From a checkpoint of a small transformer trained on Wikipedia: 4 heads of 64, MLP 1024 GELU.
Each number is 50 + 12 x the weight over its row's rms, rounded and kept within 0 to 99. Layers, rows and columns count from 0. The size before them is the row's rms in percent of the matrix's.

# k: layer 6 attention key, 256x256, rms 0.101, rows 52-63, columns 128-255
# q: layer 6 attention query, 256x256, rms 0.0986, rows 53-63, columns 128-255
# v: layer 6 attention value, 256x256, rms 0.113, rows 0-15, columns 128-255
# o: layer 6 attention output (transposed), 256x256, rms 0.105, rows 0-14, columns 128-255
k52 137:53 53 61 43 47 60 48 42 34 52 84 48 39 42 61 66 62 40 46 57 62 71 68 52 52 29 15 54 51 52 55 50 53 39 39 58 37 45 16 40 63 46 45 59 51 64 43 55 60 53 46 61 66 52 51 53 42 53 35 60 38 62 52 40 58 66 46 42 41 63 70 46 48 65 54 69 54 76 38 65 41 38 45 41 30 49 56 34 34 44 59 48 29 57 56 67 27 54 41 48 40 41 60 58 48 66 43 52 42 45 21 55 64 55 47 43 50 61 26 33 56 51 55 51 51 60 59 66
q53 123:46 57 51 56 33 50 41 53 58 45 55 49 44 54 49 32 48 37 36 46 67 33 57 44 49 41 43 69 33 60 61 64 37 25 40 48 54 48 32 73 27 54 81 19 46 63 51 49 43 59 32 45 45 52 36 57 63 57 51 45 43 38 44 41 50 49 35 43 32 49 45 44 55 48 30 65 61 54 47 56 37 44 63 50 51 45 67 52 47 56 52 36 49 31 61 48 48 42 58 59 38 32 53 36 53 45 47 87 88 62 67 22 40 44 46 42 75 33 53 58 47 44 48 46 37 74 31 45
k53 133:70 46 21 71 43 47 50 50 66 39 49 50 62 27 67 43 56 60 46 53 64 45 46 62 58 36 41 52 32 50 60 54 38 24 58 36 69 27 80 41 58 37 76 45 86 50 58 65 31 61 48 36 41 50 48 65 60 52 45 41 38 48 57 63 48 68 62 36 48 52 42 44 51 54 47 65 58 31 33 35 47 46 45 48 55 57 45 61 52 65 54 48 60 39 48 50 50 53 75 44 39 41 46 32 47 35 21 64 58 60 50 55 47 57 71 42 58 53 58 55 45 48 66 60 52 39 42 53
q54 108:66 62 54 38 64 38 43 46 53 38 55 52 37 59 35 59 31 58 41 42 57 75 31 54 32 74 57 51 47 37 55 47 82 48 57 54 84 54 50 50 41 40 49 69 66 55 62 30 42 47 45 50 26 44 49 39 55 35 52 51 63 56 40 37 59 36 31 45 65 46 52 40 62 53 58 50 22 46 41 50 60 61 27 32 23 61 60 55 57 59 30 62 66 29 37 56 43 42 45 66 49 53 52 38 45 62 40 66 73 62 57 40 53 52 51 72 43 61 50 49 51 40 37 41 43 48 30 43
k54 131:44 59 48 60 50 54 51 48 60 52 43 29 43 47 68 43 33 37 63 47 36 37 60 48 39 58 41 42 47 52 47 71 49 55 44 47 68 45 52 75 50 53 53 74 50 49 39 77 63 33 73 66 53 48 66 22 56 40 55 55 42 70 49 62 53 39 64 52 51 42 58 48 69 45 47 60 50 12 51 63 54 64 29 08 47 44 49 54 40 45 47 64 40 54 32 53 61 41 41 55 51 36 43 49 33 59 40 61 47 42 59 48 55 57 32 68 27 57 54 67 46 50 54 37 45 51 41 49
q55 123:43 50 41 32 59 48 56 32 50 43 61 55 51 34 49 72 50 26 57 48 53 64 36 69 57 55 29 38 40 40 48 60 55 51 57 48 60 51 50 60 85 46 48 58 60 46 64 43 60 27 48 41 45 47 37 45 69 65 54 57 39 61 52 29 65 52 40 52 48 49 60 31 34 28 41 77 48 47 46 26 37 51 72 71 58 56 65 30 64 58 48 59 65 73 60 58 55 57 56 37 56 36 65 58 54 46 40 36 47 61 34 44 34 43 73 51 57 66 68 66 42 61 60 43 49 56 37 58
k55 133:35 67 67 62 45 45 39 31 62 40 41 62 63 46 25 52 58 36 70 43 48 29 33 49 26 63 37 62 60 36 47 71 24 42 42 49 41 35 59 63 80 44 40 49 61 38 38 52 42 43 48 56 51 46 49 36 47 80 41 49 29 56 58 54 79 55 56 47 62 31 63 53 45 31 65 57 39 57 53 52 67 48 54 71 52 53 54 38 45 49 43 80 64 49 45 50 46 35 56 54 71 35 53 48 42 48 40 53 55 49 49 51 54 63 52 49 43 52 60 57 63 38 51 45 49 45 29 64
q56 123:49 54 39 46 47 41 54 62 38 72 45 49 20 49 45 64 29 49 34 49 32 63 48 52 39 66 53 38 75 70 76 35 38 55 30 59 45 37 62 35 49 47 60 64 48 48 61 79 42 71 51 57 49 47 65 34 58 56 41 49 48 72 50 40 71 45 66 51 52 39 32 63 49 38 35 42 78 51 54 68 54 57 55 54 67 36 43 47 27 59 41 53 42 78 67 45 48 63 45 60 49 59 26 58 51 49 27 39 49 67 75 60 47 43 40 74 36 38 43 67 63 45 46 35 44 38 55 60
k56 147:69 60 65 44 48 48 49 39 40 60 22 60 43 50 61 55 37 58 58 46 42 67 47 35 72 58 28 54 50 53 49 31 35 68 42 68 71 38 56 20 62 55 69 64 62 42 58 46 34 53 57 54 70 47 51 39 61 41 35 22 41 42 44 61 62 42 57 39 65 58 56 52 64 50 42 64 69 71 32 49 37 61 49 48 64 36 43 54 65 30 38 45 41 46 31 36 41 60 47 43 53 59 47 51 59 45 60 57 73 58 60 56 52 52 66 37 42 39 56 51 52 47 36 58 69 54 44 43
q57 118:23 45 63 39 51 46 39 44 45 53 65 62 60 34 36 52 39 46 43 31 52 35 33 49 68 55 48 76 56 56 68 56 47 48 57 68 43 51 55 39 71 50 38 39 43 66 56 56 65 48 61 54 52 42 65 57 46 61 54 72 51 55 42 37 48 49 33 52 49 53 67 83 63 22 43 47 57 34 42 48 65 42 50 43 55 57 35 49 68 45 46 39 38 46 37 53 54 63 35 38 51 31 60 65 66 52 53 56 55 32 45 63 61 53 56 58 48 38 54 46 37 49 46 50 69 31 48 52
k57 132:55 39 48 52 62 48 49 40 44 36 61 30 44 44 56 47 57 17 45 55 62 55 62 32 54 46 54 66 65 47 68 48 46 52 56 51 41 32 38 55 59 38 61 48 36 25 75 80 53 59 50 50 55 56 63 72 45 45 77 54 37 41 66 39 37 29 64 41 70 34 53 42 40 48 57 64 47 44 40 37 56 49 61 70 62 60 39 67 51 58 37 59 48 62 38 32 28 64 60 47 52 24 77 44 61 54 68 58 27 60 38 40 54 58 39 63 46 38 52 42 61 38 45 76 73 36 38 34
q58 116:63 23 28 40 29 44 60 42 63 46 28 67 64 58 51 42 72 72 47 59 58 41 70 48 54 57 37 60 55 63 65 40 75 62 49 41 65 44 39 57 32 47 46 48 51 49 51 48 49 47 54 48 22 41 51 59 50 61 54 66 59 73 39 45 66 58 40 51 60 47 36 64 64 45 33 54 53 42 56 44 61 42 66 45 58 45 59 43 45 60 71 37 64 46 46 40 47 48 44 46 41 48 43 59 57 74 41 42 18 41 62 51 45 57 55 37 44 71 51 51 41 66 57 62 49 36 58 42
k58 138:58 50 44 57 40 56 38 45 57 37 40 47 54 41 43 48 61 63 34 50 56 43 60 38 32 38 65 45 60 60 49 47 63 25 55 40 46 51 52 65 35 81 44 22 66 47 66 45 53 41 41 41 45 41 23 52 66 52 54 41 52 59 37 35 58 79 45 38 70 66 40 50 40 70 52 75 58 54 34 55 60 44 53 43 51 61 64 27 60 60 40 53 64 68 61 47 15 51 47 57 53 59 33 66 58 51 42 50 51 59 62 25 40 41 63 18 62 80 56 42 24 64 53 47 49 67 50 63
q59 124:53 56 65 55 38 56 31 46 45 70 49 30 30 66 62 30 39 60 61 61 48 47 66 63 25 54 26 73 67 37 46 28 39 31 45 58 26 61 39 53 46 59 53 53 52 39 75 47 46 53 57 66 30 61 51 47 54 49 35 57 63 40 42 58 34 64 60 52 60 46 55 46 43 58 64 48 31 45 62 49 58 45 56 65 68 61 62 73 64 45 60 63 52 62 35 37 37 50 34 58 49 43 47 54 58 42 49 41 25 54 44 59 55 69 64 59 34 37 78 45 36 55 42 62 13 58 40 70
k59 134:47 38 49 68 42 54 54 30 34 49 55 59 42 55 40 21 49 55 45 42 48 71 62 64 43 56 35 45 75 41 50 36 68 43 33 46 67 46 41 53 46 53 26 53 72 16 58 30 43 62 44 59 48 77 40 46 57 61 36 27 64 61 45 60 60 53 47 53 52 55 40 37 35 61 56 36 54 49 67 70 65 49 37 52 39 38 55 49 66 48 69 44 40 32 36 43 38 35 36 25 48 44 68 72 47 58 41 52 63 55 30 53 66 59 60 29 44 30 43 46 58 47 52 42 21 50 27 53
q60 122:40 51 54 33 48 24 57 65 50 41 49 40 32 61 60 50 45 40 51 72 47 33 60 43 45 69 47 75 30 25 26 53 40 39 81 69 80 40 54 68 38 34 62 49 49 86 46 39 33 42 57 29 69 41 50 44 62 69 30 51 38 34 49 46 42 56 69 57 52 43 52 47 48 49 52 39 59 58 39 63 57 29 66 60 20 47 49 23 39 50 50 35 48 52 28 60 35 57 52 35 37 50 44 43 54 50 43 54 56 36 48 47 56 65 40 67 49 57 60 57 52 56 50 54 51 50 56 57
k60 134:49 53 43 58 75 39 40 46 70 57 48 20 29 52 39 47 25 53 58 58 44 31 68 44 53 55 58 48 37 56 27 80 40 33 50 61 51 70 39 47 32 42 48 50 27 42 48 60 35 66 55 40 55 41 33 64 57 67 53 38 42 61 46 48 75 32 37 38 55 46 37 61 37 35 41 51 70 70 45 64 68 63 78 86 39 39 47 55 48 51 54 60 54 53 56 46 46 58 61 59 57 33 43 35 51 37 53 45 44 56 41 47 72 49 46 55 38 66 61 55 43 47 50 55 58 43 40 43
q61 120:46 48 34 50 35 58 37 68 50 56 73 45 67 51 56 64 49 37 56 53 48 50 52 60 59 48 47 37 49 47 39 60 48 41 45 51 36 47 49 30 66 43 58 54 53 70 52 49 43 36 58 29 60 45 41 57 69 78 63 70 64 50 64 65 35 19 35 59 54 57 57 66 59 57 64 54 53 51 55 56 30 37 37 57 50 44 28 53 51 45 58 35 54 43 50 45 43 81 41 50 60 57 79 57 35 61 31 48 49 64 35 42 34 49 68 57 50 50 22 71 51 57 58 45 28 26 41 58
k61 136:68 65 48 42 45 56 57 77 57 48 51 62 47 40 46 55 52 55 65 53 57 51 32 45 77 43 47 40 75 42 36 64 32 60 48 61 31 54 35 54 55 60 41 65 63 44 46 56 52 49 47 55 66 26 59 55 57 46 44 67 46 50 56 52 53 46 55 57 32 56 72 61 52 48 38 35 48 35 38 53 37 41 59 54 45 38 46 77 62 59 36 49 58 47 52 62 25 39 34 40 51 35 72 42 59 47 29 35 48 55 41 70 52 46 60 56 65 55 27 68 21 27 45 58 38 56 47 41
q62 120:47 55 44 55 28 37 42 58 21 40 61 61 56 74 61 41 42 29 45 36 60 48 47 47 57 57 34 41 55 38 43 29 44 33 42 25 46 57 49 44 54 50 42 56 48 32 44 48 46 44 36 44 63 24 43 63 42 34 46 79 30 45 50 50 47 51 45 49 47 53 55 69 53 50 42 65 28 43 49 54 39 32 59 58 47 37 41 61 77 48 76 44 62 39 55 52 58 28 45 71 31 57 54 58 63 31 53 67 38 68 42 54 53 58 39 25 61 50 45 62 51 59 33 57 43 23 66 49
k62 130:33 77 51 34 34 51 60 41 53 39 51 63 42 61 32 61 61 54 48 52 45 33 58 44 71 50 53 61 68 44 50 31 50 62 67 33 46 37 63 70 75 49 43 42 28 46 60 80 46 56 28 55 41 55 48 43 62 63 25 52 57 32 39 55 42 72 33 50 38 32 43 72 32 50 50 69 25 53 45 56 27 54 57 38 49 54 43 64 31 47 33 50 43 40 47 40 42 50 42 59 52 46 52 81 39 61 31 52 41 72 57 37 45 78 41 25 33 47 60 52 44 46 51 52 39 36 45 40
q63 125:41 37 61 57 43 66 35 56 33 63 50 50 54 64 29 37 44 61 42 69 56 67 69 54 44 74 52 51 58 64 62 63 41 60 45 47 43 42 49 48 72 29 53 59 54 55 58 44 35 48 46 43 50 41 26 37 50 48 53 47 55 48 32 51 50 56 54 29 63 35 41 35 54 39 36 69 40 45 85 52 46 52 59 21 62 57 34 56 48 26 45 43 65 68 63 48 66 38 27 55 47 55 50 39 82 48 73 56 60 47 44 56 37 26 54 36 34 38 47 51 42 43 65 37 56 80 63 53
k63 137:77 59 50 57 59 56 54 36 39 37 51 53 44 51 48 57 51 61 57 54 67 49 44 55 60 48 54 48 43 45 53 64 25 59 35 49 59 41 24 35 60 56 43 20 66 41 57 54 30 57 54 53 39 37 48 65 51 60 52 72 73 65 44 17 34 49 42 38 71 44 46 43 58 42 46 55 30 38 52 43 58 55 70 42 55 30 36 61 55 31 53 52 51 63 52 58 50 65 53 56 47 63 45 42 62 47 52 38 74 43 64 48 34 36 37 43 72 68 55 34 45 47 59 64 38 33 54 61
v0 099:44 63 45 50 34 48 58 21 55 37 53 56 45 70 56 65 39 58 47 40 57 56 32 42 10 45 35 67 47 63 25 53 39 62 57 51 51 47 50 58 52 42 66 32 57 32 43 54 48 60 52 43 54 52 39 50 57 43 68 55 72 48 52 57 44 57 44 68 37 66 69 67 68 80 52 53 49 50 60 69 57 30 40 39 57 27 46 47 50 53 33 48 54 39 29 45 56 58 56 56 39 53 56 38 55 31 61 39 32 59 31 55 25 28 52 40 60 55 52 42 63 63 60 55 68 56 60 82
o0 099:42 57 35 23 60 41 48 75 53 66 56 35 45 58 51 50 46 87 32 64 33 32 69 66 67 60 42 68 52 52 58 38 54 18 52 56 54 44 27 49 29 54 71 58 68 52 51 38 75 45 39 45 53 49 61 31 53 58 37 53 20 57 59 48 61 37 64 46 55 40 52 44 37 39 60 22 45 51 45 56 37 55 53 43 43 44 57 45 47 41 43 46 59 14 46 53 55 48 62 49 46 64 56 73 33 48 68 42 74 60 64 30 56 55 54 39 59 67 54 51 25 63 64 41 51 48 51 38
v1 100:65 43 46 37 55 55 43 58 61 46 69 54 33 43 43 58 29 53 55 47 50 54 31 42 49 41 16 54 54 49 46 43 58 46 34 38 39 52 46 49 49 42 45 56 47 45 66 33 40 49 68 57 53 59 57 63 40 51 58 46 51 66 27 45 45 43 45 65 43 41 40 62 50 59 47 43 40 43 49 49 49 13 57 64 69 44 41 44 38 43 19 48 62 42 42 39 70 49 87 45 52 38 49 48 55 45 36 47 54 75 80 42 55 31 73 36 51 49 59 34 59 63 48 73 62 46 25 48
o1 101:45 27 64 45 52 40 51 39 43 66 51 51 68 72 43 52 52 44 32 29 68 42 61 33 50 50 70 45 57 63 49 47 36 74 37 29 50 45 41 57 62 45 54 69 49 54 49 49 55 58 34 51 56 51 62 62 75 63 51 43 38 64 62 54 72 76 51 48 59 37 42 44 66 34 50 62 49 39 28 64 37 57 69 58 78 50 51 61 50 52 49 51 51 54 39 50 58 61 51 49 52 64 54 45 37 52 48 49 56 50 21 51 60 34 40 43 61 42 41 39 32 69 41 42 50 66 45 61
v2 101:33 54 44 70 62 49 52 40 67 49 38 45 45 43 80 55 64 64 35 48 53 41 62 71 27 45 50 61 49 58 60 42 55 61 47 56 60 46 39 48 46 50 45 44 57 55 70 58 45 38 74 62 51 64 60 70 56 70 60 67 45 38 42 44 61 82 33 42 54 47 56 47 59 35 48 45 41 72 40 64 25 41 65 61 46 56 39 51 47 42 25 49 41 22 46 49 41 33 33 42 74 48 53 28 46 62 42 60 39 46 47 49 46 64 36 32 47 51 46 43 57 71 69 61 40 55 35 38
o2 107:60 45 46 32 47 36 42 40 29 63 41 56 36 45 47 55 62 44 47 56 36 54 55 39 44 58 52 61 70 46 42 61 42 56 58 49 50 23 57 57 51 26 58 39 39 84 45 60 52 36 40 37 56 68 48 39 55 59 49 41 49 53 41 56 59 42 43 47 45 68 75 48 74 62 48 55 45 57 61 46 73 50 50 61 56 67 44 62 47 66 54 45 53 49 51 36 45 47 20 40 62 46 21 45 56 25 55 64 82 37 51 31 73 69 51 66 55 70 49 54 60 49 42 64 40 30 52 45
v3 107:46 44 30 63 56 29 62 55 40 49 41 38 25 72 63 50 59 60 53 59 49 53 48 44 61 63 46 67 33 68 38 39 62 64 75 60 58 47 54 49 61 17 41 59 43 48 54 48 50 43 48 34 58 48 51 60 47 42 44 48 58 60 74 74 48 51 60 52 61 46 57 36 39 41 38 43 59 27 46 43 39 63 44 37 49 45 54 46 42 74 37 40 63 62 51 70 38 39 50 48 43 42 41 67 52 48 55 51 59 41 65 38 54 26 56 42 58 48 81 31 46 42 64 45 63 44 40 61
o3 106:51 62 80 58 43 44 36 48 47 52 55 25 61 48 61 59 53 40 39 56 49 26 37 42 51 35 29 37 52 35 54 46 80 54 35 61 46 46 61 43 40 43 43 28 59 43 64 69 61 52 42 48 44 36 44 32 55 35 52 61 55 40 34 64 50 33 47 42 77 56 47 76 47 55 65 50 42 30 45 59 69 64 46 49 53 36 50 42 33 53 49 57 46 36 65 66 50 59 37 68 65 50 60 53 52 27 49 56 35 49 29 31 37 58 70 42 59 35 58 45 44 42 66 37 56 43 35 65
v4 103:52 57 44 35 46 64 57 31 34 42 52 40 45 28 51 73 47 55 62 59 52 59 56 36 55 42 49 62 59 54 61 51 43 44 60 48 59 38 63 34 51 51 41 57 62 39 48 75 73 64 69 71 50 47 36 53 56 65 39 32 48 43 73 45 38 59 21 40 75 43 67 58 61 42 61 39 44 54 37 63 41 36 48 49 35 51 59 52 31 54 41 26 56 47 59 57 49 44 49 55 45 46 37 56 50 30 36 37 63 51 67 53 59 61 65 31 31 45 60 53 46 45 59 69 68 47 62 37
o4 104:51 54 57 55 68 72 52 35 54 71 53 39 37 63 31 50 32 85 38 35 50 36 31 36 54 52 50 30 43 57 62 48 63 53 49 37 57 63 40 61 35 42 62 44 48 43 38 48 54 21 26 54 69 39 51 39 29 32 66 54 51 44 44 32 67 50 50 69 50 44 46 66 58 60 86 65 46 56 61 33 53 59 53 48 56 46 47 77 50 51 50 50 39 67 56 55 43 59 46 46 43 57 45 32 70 65 45 47 62 53 67 28 63 66 41 57 66 44 17 41 45 55 37 67 53 51 55 62
v5 105:58 55 62 39 62 53 39 61 63 41 51 66 67 51 57 58 57 49 27 63 42 36 50 76 52 46 53 40 44 44 49 48 52 41 53 52 59 52 59 73 42 65 54 39 31 23 51 65 52 25 53 43 40 45 54 42 61 75 49 39 45 71 70 25 50 52 53 42 52 46 41 41 38 60 49 47 57 47 40 75 55 49 58 49 54 56 49 67 53 43 54 33 24 50 36 64 48 57 49 46 35 42 72 49 39 56 64 27 40 54 66 63 54 51 67 53 49 70 39 42 55 46 52 27 43 21 38 57
o5 107:38 55 65 63 46 79 61 58 41 39 59 48 40 52 38 48 47 42 55 32 36 67 66 40 36 57 44 51 47 47 52 47 65 62 56 47 39 36 64 61 27 21 54 39 53 56 61 33 49 65 55 40 55 67 66 62 54 38 48 42 76 40 50 59 67 60 58 34 45 49 41 45 54 58 58 60 54 62 62 35 56 46 44 61 61 52 54 37 31 45 41 32 52 59 64 60 66 37 81 49 48 37 62 57 58 42 42 42 46 48 23 62 55 51 46 59 49 56 53 58 28 64 49 51 50 53 47 47
v6 104:43 51 62 64 47 67 45 42 63 30 49 61 56 65 55 58 47 57 65 48 32 55 49 49 51 36 24 67 43 18 59 51 55 44 49 37 66 47 57 37 59 34 51 55 49 65 41 42 56 51 48 39 34 34 49 61 48 40 42 24 54 68 37 50 33 51 44 53 29 71 50 50 73 31 52 55 54 66 58 51 37 60 45 46 59 63 37 33 51 54 42 51 41 39 71 56 64 55 65 64 51 37 57 38 57 39 35 65 40 81 51 76 52 28 46 48 47 44 64 49 47 40 42 61 35 53 55 58
o6 103:64 39 29 39 37 54 50 47 56 62 56 78 31 36 47 45 33 43 49 42 58 52 48 83 59 38 63 55 68 55 40 77 39 25 25 47 38 35 58 58 55 55 73 34 53 58 39 54 34 50 39 57 59 45 53 44 61 52 60 52 36 44 78 39 57 59 53 65 57 37 36 59 54 49 64 62 50 71 33 54 51 55 38 39 28 37 39 50 54 42 33 58 54 70 50 54 44 32 47 52 75 49 54 47 52 47 52 56 68 37 72 54 77 51 67 40 49 71 39 64 53 55 46 55 52 74 58 63
v7 107:51 65 40 57 68 59 41 52 60 51 45 67 53 46 39 56 33 73 41 49 66 56 58 59 42 44 45 54 43 61 38 64 52 61 51 43 46 81 61 38 57 63 54 72 54 65 45 49 53 49 54 74 31 50 53 50 51 50 44 52 18 40 28 37 29 61 40 30 42 44 49 73 61 44 65 35 63 58 43 57 38 49 41 53 35 30 63 53 68 38 63 69 53 74 54 36 48 51 45 45 49 52 38 44 37 52 41 47 29 66 46 62 41 66 49 39 55 66 63 53 64 43 52 39 60 53 65 53
o7 106:64 60 58 42 69 19 25 34 45 44 80 57 41 59 39 48 43 36 47 56 34 58 54 45 64 48 62 50 56 33 35 43 53 65 46 70 56 68 48 65 50 40 40 54 39 56 55 47 65 63 24 37 59 60 42 59 72 29 54 38 80 34 42 39 50 55 63 21 61 67 59 50 59 43 48 55 50 49 37 42 37 49 39 59 40 54 33 70 41 82 54 52 47 58 58 54 56 52 30 60 50 44 37 34 41 46 63 57 66 61 46 38 48 61 71 71 65 49 47 44 66 59 52 46 44 37 60 45
v8 106:62 50 70 49 36 65 68 47 48 14 73 47 46 52 27 75 42 34 49 48 56 44 33 51 62 56 60 31 50 58 29 33 68 31 54 33 49 48 65 48 29 56 50 56 43 41 70 43 43 50 47 43 75 55 49 44 58 55 67 31 46 49 66 18 52 40 62 50 52 60 60 46 45 51 34 52 38 57 35 38 58 35 41 68 46 32 54 52 68 61 62 68 56 63 35 67 42 51 51 59 47 55 57 44 47 68 40 51 51 47 51 51 54 33 20 51 61 42 51 54 31 56 35 60 62 68 38 59
o8 109:36 63 37 43 56 49 36 64 49 64 61 44 51 37 65 39 33 43 45 63 61 60 46 48 54 53 84 54 37 17 43 52 55 64 54 52 51 70 53 43 60 50 49 61 69 38 45 45 82 55 39 40 49 18 47 42 61 48 35 51 59 37 51 65 71 50 29 53 56 52 44 50 46 31 71 64 43 59 55 32 46 68 22 71 56 49 63 49 57 61 63 50 57 51 46 30 56 40 54 39 43 42 46 67 52 37 52 55 59 40 48 46 40 28 25 57 34 56 45 43 60 63 46 54 59 48 51 55
v9 101:58 46 36 73 38 34 63 30 49 54 58 47 64 57 52 54 63 48 35 27 49 74 61 49 59 62 62 27 63 31 64 57 66 34 53 51 46 47 53 47 52 57 59 73 45 34 54 33 51 45 65 51 37 26 33 48 65 43 41 59 64 43 32 48 47 51 56 23 65 48 63 52 41 53 30 35 28 37 31 53 43 67 71 51 31 51 30 63 54 47 41 54 37 55 49 54 66 51 59 67 55 40 49 58 68 51 58 45 48 54 61 74 56 43 46 61 34 54 09 50 60 47 53 60 47 47 43 57
o9 103:34 57 78 66 57 67 43 62 59 39 39 47 70 59 57 58 41 64 64 36 50 48 37 59 42 58 70 47 40 58 47 39 60 57 43 58 27 38 37 35 45 36 57 35 73 48 39 59 41 48 63 51 63 59 51 65 56 41 50 46 42 58 47 57 58 33 66 40 44 44 65 44 49 57 48 59 59 42 47 68 58 29 56 66 35 70 29 30 60 49 63 47 62 70 40 29 55 51 46 42 26 59 41 64 58 51 37 49 49 48 27 47 37 71 37 53 74 54 65 51 52 36 50 64 52 48 50 64
v10 100:62 38 40 57 43 72 45 33 43 45 48 72 55 59 76 41 35 59 49 46 39 49 62 52 36 54 54 44 16 45 57 65 66 53 37 63 44 22 60 36 61 60 46 60 39 66 34 62 44 79 56 58 26 48 56 37 67 58 57 47 38 52 45 38 35 52 40 76 62 32 45 62 46 53 50 52 33 44 57 37 48 35 54 63 46 49 65 47 40 38 78 46 47 49 59 43 38 27 37 70 44 52 44 62 44 63 55 53 44 62 65 52 43 47 59 62 40 50 52 61 57 58 33 45 34 41 55 56
o10 104:41 45 48 41 72 42 53 59 45 57 50 39 32 52 53 39 60 51 62 26 67 67 34 47 53 49 63 34 57 39 52 42 23 40 68 65 69 49 41 49 67 36 40 32 47 56 69 66 54 56 56 63 50 71 51 60 61 13 47 43 47 60 69 54 52 49 62 32 33 50 40 74 42 46 47 85 30 38 52 51 46 38 54 28 43 64 56 43 65 47 43 48 49 59 36 48 35 45 42 63 81 71 55 43 46 60 52 39 61 40 43 64 47 62 52 47 33 45 44 38 50 57 38 47 58 68 55 41
v11 100:42 43 50 58 33 48 39 46 63 69 68 49 33 53 62 41 47 71 55 56 48 50 70 33 54 39 54 63 33 39 42 64 37 33 34 21 35 42 54 72 42 61 38 19 41 44 39 53 56 71 55 41 35 43 63 57 50 53 50 56 36 61 69 65 71 46 52 30 47 47 40 55 45 52 36 38 51 52 50 64 26 35 32 45 32 42 32 62 58 54 41 53 41 64 56 40 64 47 39 66 52 56 51 61 37 46 67 75 65 56 73 42 63 66 62 49 53 46 45 48 54 47 51 65 50 45 39 29
o11 097:52 34 31 58 52 64 46 24 46 51 50 59 72 46 52 36 61 39 34 49 57 57 06 53 51 42 43 57 38 46 54 77 43 50 38 54 41 39 30 46 47 56 60 28 59 52 56 46 58 52 54 59 57 43 57 50 58 56 44 50 40 61 39 52 43 60 83 41 59 48 38 42 48 58 64 62 52 35 56 48 45 41 54 66 64 46 38 66 75 56 59 53 45 47 66 49 32 57 65 42 70 65 67 45 39 42 66 25 75 64 45 53 48 47 27 60 52 55 31 51 49 53 62 47 33 29 65 33
v12 106:80 68 49 58 57 64 50 47 22 37 52 60 38 27 30 41 66 51 47 53 52 48 85 42 33 59 27 37 38 37 49 56 62 45 51 46 34 36 48 55 62 50 57 59 34 60 45 57 51 20 54 42 58 53 72 60 38 50 56 42 54 53 60 54 59 39 68 43 52 38 44 64 40 35 65 46 48 51 49 75 26 56 62 50 54 58 68 47 55 55 54 59 72 28 46 50 50 57 51 42 69 64 70 48 42 37 42 35 60 57 52 55 61 47 55 47 69 61 38 49 55 50 47 40 64 44 67 52
o12 106:33 54 37 54 40 56 45 47 44 62 49 37 49 55 37 43 63 31 44 62 57 70 37 60 52 41 48 51 38 70 67 43 31 66 52 66 42 59 63 45 44 54 54 53 41 59 52 50 49 59 33 54 40 64 45 62 51 45 56 61 42 46 42 37 47 39 57 64 82 79 28 54 54 59 50 55 52 76 43 49 59 34 44 32 47 56 34 68 33 67 54 51 36 58 23 31 63 47 73 76 42 49 49 49 87 54 73 65 45 41 54 64 48 70 40 46 48 53 65 34 33 57 51 47 32 39 50 37
v13 095:27 22 47 42 58 27 57 53 41 70 38 52 56 65 17 68 50 62 48 38 52 47 43 63 60 70 39 64 37 54 53 63 58 41 42 59 42 44 24 38 45 73 49 55 43 73 61 47 61 59 54 28 53 50 61 23 55 49 43 45 33 64 59 55 62 62 50 49 43 49 35 43 63 39 45 44 44 46 43 35 32 43 46 62 56 61 46 48 55 38 67 76 44 46 40 59 46 32 59 40 41 68 57 46 49 74 56 44 50 76 25 23 55 36 60 58 69 57 31 30 78 41 65 51 68 45 59 43
o13 098:55 80 46 80 44 69 22 49 82 49 53 57 45 45 67 28 34 55 66 62 50 57 23 43 39 59 48 29 35 52 48 56 37 70 52 65 55 43 40 71 66 54 51 39 41 56 61 59 50 39 61 65 63 55 41 69 53 36 31 46 58 43 76 49 55 51 68 22 45 46 50 32 40 56 66 71 54 54 59 49 66 49 39 53 40 52 53 68 43 51 59 43 51 48 48 45 39 61 32 41 53 64 59 42 37 46 63 24 41 53 33 69 58 40 74 38 55 32 55 45 79 55 45 47 47 50 38 53
v14 102:43 44 47 35 60 62 49 71 20 30 59 42 60 48 76 57 53 70 64 54 53 19 31 63 66 48 46 49 58 60 77 43 62 87 45 47 61 56 56 53 60 54 25 37 63 63 60 50 30 66 37 55 65 45 47 35 52 62 54 35 44 40 37 76 72 50 47 28 45 51 48 49 44 57 30 56 49 44 47 43 67 45 57 46 25 67 46 46 35 45 32 45 44 55 75 53 35 66 52 59 33 51 44 46 58 38 48 65 33 56 27 38 59 40 39 70 41 60 56 44 53 47 59 30 69 45 38 52
o14 103:65 36 48 62 40 59 51 29 32 41 49 58 60 43 63 58 53 46 50 39 33 84 46 51 41 49 53 55 32 43 40 51 48 58 50 73 50 46 43 37 36 35 52 53 41 50 50 56 55 37 32 54 47 55 73 70 33 59 57 48 74 66 30 49 66 57 46 42 45 25 63 53 55 27 54 33 38 26 45 48 48 56 31 48 28 44 56 50 38 45 68 43 41 63 50 50 72 49 46 47 59 40 53 41 57 52 53 57 44 56 62 60 59 37 66 30 23 36 62 53 48 41 48 66 43 50 57 35
v15 099:53 55 32 74 34 26 50 50 37 43 53 54 40 58 44 53 66 44 59 54 31 50 48 34 53 60 47 57 34 38 38 61 41 68 49 64 55 45 61 54 57 64 37 51 44 43 72 40 34 44 49 50 27 52 74 43 68 52 50 43 68 34 59 45 61 45 38 54 48 51 33 67 61 43 37 50 59 36 43 54 53 58 35 39 61 34 40 33 65 66 56 59 50 31 57 42 41 50 48 41 45 60 52 36 48 62 61 34 60 43 44 46 59 70 46 53 38 62 36 63 22 56 66 60 73 32 60 42